Weights of a small transformer language model.
Training: a variant of Muon for these matrices, 5562 steps.
Each number is 500 + 25 x the weight over its row's rms, rounded and kept within 0 to 999. Layers, rows and columns count from 0. Numbers have three digits each. The size before them is the row's rms in percent of the matrix's.

# q: layer 3 attention query, 96x96, rms 0.155, rows 0-6,32-38,64-70, columns 0-95
# k: layer 3 attention key, 32x96, rms 0.122, rows 0-6, columns 0-95
q0 084:522552489516489462478472502509495490499497518544481529481507501459498450494478520514515496477478493456533465517521510499492517452477456467474514523522485533490545485537480485499517443491495481523485507516519490473512520510494482470545488526526526466496446546470493549479497490518532494500
q32 052:482525487504501536517496492534483512520509526488485519448514489553550537472459530501508516503496476543503470510502483465513504457495484486469481483471478539533507484465554505482489529534498440511470515505518515472505525488503481501483454527486501472462501487480512510528531441472519496487
q64 049:520508520506527532522478553491538498565497512509513532484512465479524496490533517472453532531435511450501489471475497483518534454504510475463493510497463488503523511457510476488505500490470554518479489511522512529503523520529526463492523529454518495499504507524478520485514537512504488510
k0 104:499513520539498491500497539468485456493521516514467503494507512470503490514451505484505462505464478482506488537518555478490524466495476498482464524487474560469531471519496512472506467483512454516516516551526510462484517521525497539530489531523532480489459514509469541490516493485530513455
q1 082:545463474500519455491516498477493461530514513493492463511488489454524490469531495498495465471511458516503552489493498527525518512518484518499509497516464511498504476558489512506487507513548496509522507485491522428456544504489464524479521467498495514534520480473545533491468526488467471481
q33 115:509496474539503507518491508532497534519534533533527496508527491520492488494480480529484486486488496535494530504506524492467464498467437491480506479467473531487515509531509439464512523507489470461522524494457485483477507474529524529497431467516505489484469512472542521512457487484481520454
q65 103:478499491553491498494509480510489532501488450525492459507503493433539451488508493533473467487411506486491492497469523526481509505501476490522531482516541505469519528529483507493494491509497500508533485483516563484479507530507518513530509469486496435510495511498495503484530534480484530480
k1 112:503474471514493482482550453543499509495470493470522503509507482522488499491514446494468537532527558525509474462487475513550482536493514474480523452501496461508486520499516494506514541551506558483472497456496505536497493489489486466458481495473485492502523500481511481526514488475469477528
q2 069:483492479489523476512511529502511506491536501457497544539494508466467471500519505465542486492478440487523450556523517511489535451504498477503521549471498535476515483508482496497486445499493496530512500515527532456499519511515509500540485500533508477481507555543504499503491475454498499524
q34 065:492508514545517491505498506539470530493472556529531500472505489486474490490507508496527487486521502527508496484496506536494501491532512453477510502471497522461479482554550487542476507511502491555511527529508496500526518538517501515495524503547541502488434566512493526522535482502540523491
q66 053:488505501485507481505553526536477493520520527524522542497538456492492485490483493510460472504462452445492495519501488518487533459522470499472509541503512496497516492563486475512496506505493494525483470557495539463506532472496519533513503558525510492470475483525502495495499496554518498535
k2 103:505506532543490520519494511507486476527475497509501485505514471450519468516464520494485472501492476527530483486510551465498528491515471511481450547501467493484543479528487466463501468475469446523511511509519481489496547516508517499503497493548539479494461515508497565486512504494532481452
q3 084:488423485526489522491526479505493528456521459530494505555509496534496488501507497450495505537533458501492485525488491498521509494527478511545523529526485512518447501486512526515515536534536503470447463496478477491514478463487489498530520449526467501466507503498541509509484500496493495475
q35 087:499507445477482476494506507506516564508477487474498473530490495507488499495529509501504480537484510554534515488480459470474454502493493507465479517477520507503487544503497502527508490535453477557494499513482527447500503475454537500535455484515499506455478487458468468496517499492479477533
q67 081:494466518483500522541531517542500495526529502557516545492470509517505498501510506478460480510473500460478556498488508563427511515503501494488502520490535482484494445476512487521478498506495506499482486515493510481503487477501482489492531523502476511530517549519541455503445478535490487538
k3 110:513507470482524470546532506495492546500466521469523517506508511503520493498523487516510493468460492520481502495481478485553474498485500523521506502490493561489480493428498514505480503477484531459506499471492462485466500498524516488516426509462499477471516519491523490563496530532514446503
q4 057:491503506521445474448502523514485527476511512509482517528507485490465456498499525508456503498456466493535468504519512470540497484502477517489463529522533530474530481545501501518524455481486467497520509532491518450452513494528527493525541513496521462439499488529465488495504500477500484510
q36 063:521503517535501545488508507495485473494481510471514489538502503504477486528426527525517470491500529492474512544533542506481497538502494549519472506488554544470506495523513518503501497472486475474531499507486511451524482518529538530498473447527520488500454491518515505513468467489536512461
q68 064:512470548496507512513567507514462473547474492522490520470497510518515450482511509538495482471478448468508498513480499520460518530494501504511502508516504500459542490554495499499506468510535494519476488486539508516501495538480512477529526473528527528539463521491467537492480546478527489469
k4 101:497527478513479501497465521472504456512522526471472521457521486470535487517483489495526466514474496477500473512493520513515533482514447516501492542486453516487493490526497510474537451456501492553494502485535491517464503528560522531539503515484526457526465535516480531468521493501522513496
q5 070:501500491513524526497460484496511517459466478521485491461524546502505504474518498492517517500504496460484549528478491490527443497540531484499489487457510504507512509505502461459500508499498512469509499496475521518520489477495495491530482521505478507499521409549515525499546524559448469487
q37 095:484519500486508489461500530492528557500462490492511536521511515510504528493507495502541454491477494521450527546530502459552451534476495495500487490502490472483446529491508516520483550503459514511511491535543547521531491505486556506475477505490506538477494523501486507531520518482507475500
q69 089:498500489474501517502518487531530452530542519523487462486483498584545484500507530525486485490508487488512511458505471526515476525540504520492498449497530471461500502497520483506473516510550498461510482471512518525497458511491490453487525460492529484511489522505458487546469524525507473502
k5 092:489516492517452484582485486523527511480486547530548467514502473507492541464488478496517472482518507531511515543508480531461514506472532496536515527502475494509495459499498519505459505492460501507499508503522518505513457529488506509482516511482471441520491465510523481500477558509516518532
q6 091:513503520493503492463510471454517481496493540487513499477518476509440475531505482467528475492510520486506524564509491498490496528554502551504501466487505553481502480521473459542509486456494465488463517533495487491489489511480476497506463467514507500553474497493507474504532548500475532470
q38 078:483507507499502473480516488507473530491506492505496509507503490511480491480459507527565434486487531542513498526502541499545504478412494518538487489467511468491509493491507485502502483465488484487513505506517512514454497525476504490530479496519508463451516534547507534535487438512486523523
q70 088:502506514499526459488515486456510469501477544511498444507527483486474498494538496527489480502478519458529466471481478510499480478482520518491512509497509541483501424446496481503488487510519486492501480481503466543490520486520526478491521482473527515566487501503472529490554514503524556466
k6 098:469517434487485534488499487538496524511477486489554518485504506510489536498493499514489497510499520509500498442455453529514510471501497476505491450501464535514503486517515494448467483540501528467495554527556485490481511497489532509494482469483525492483488529487492506518451513470490473551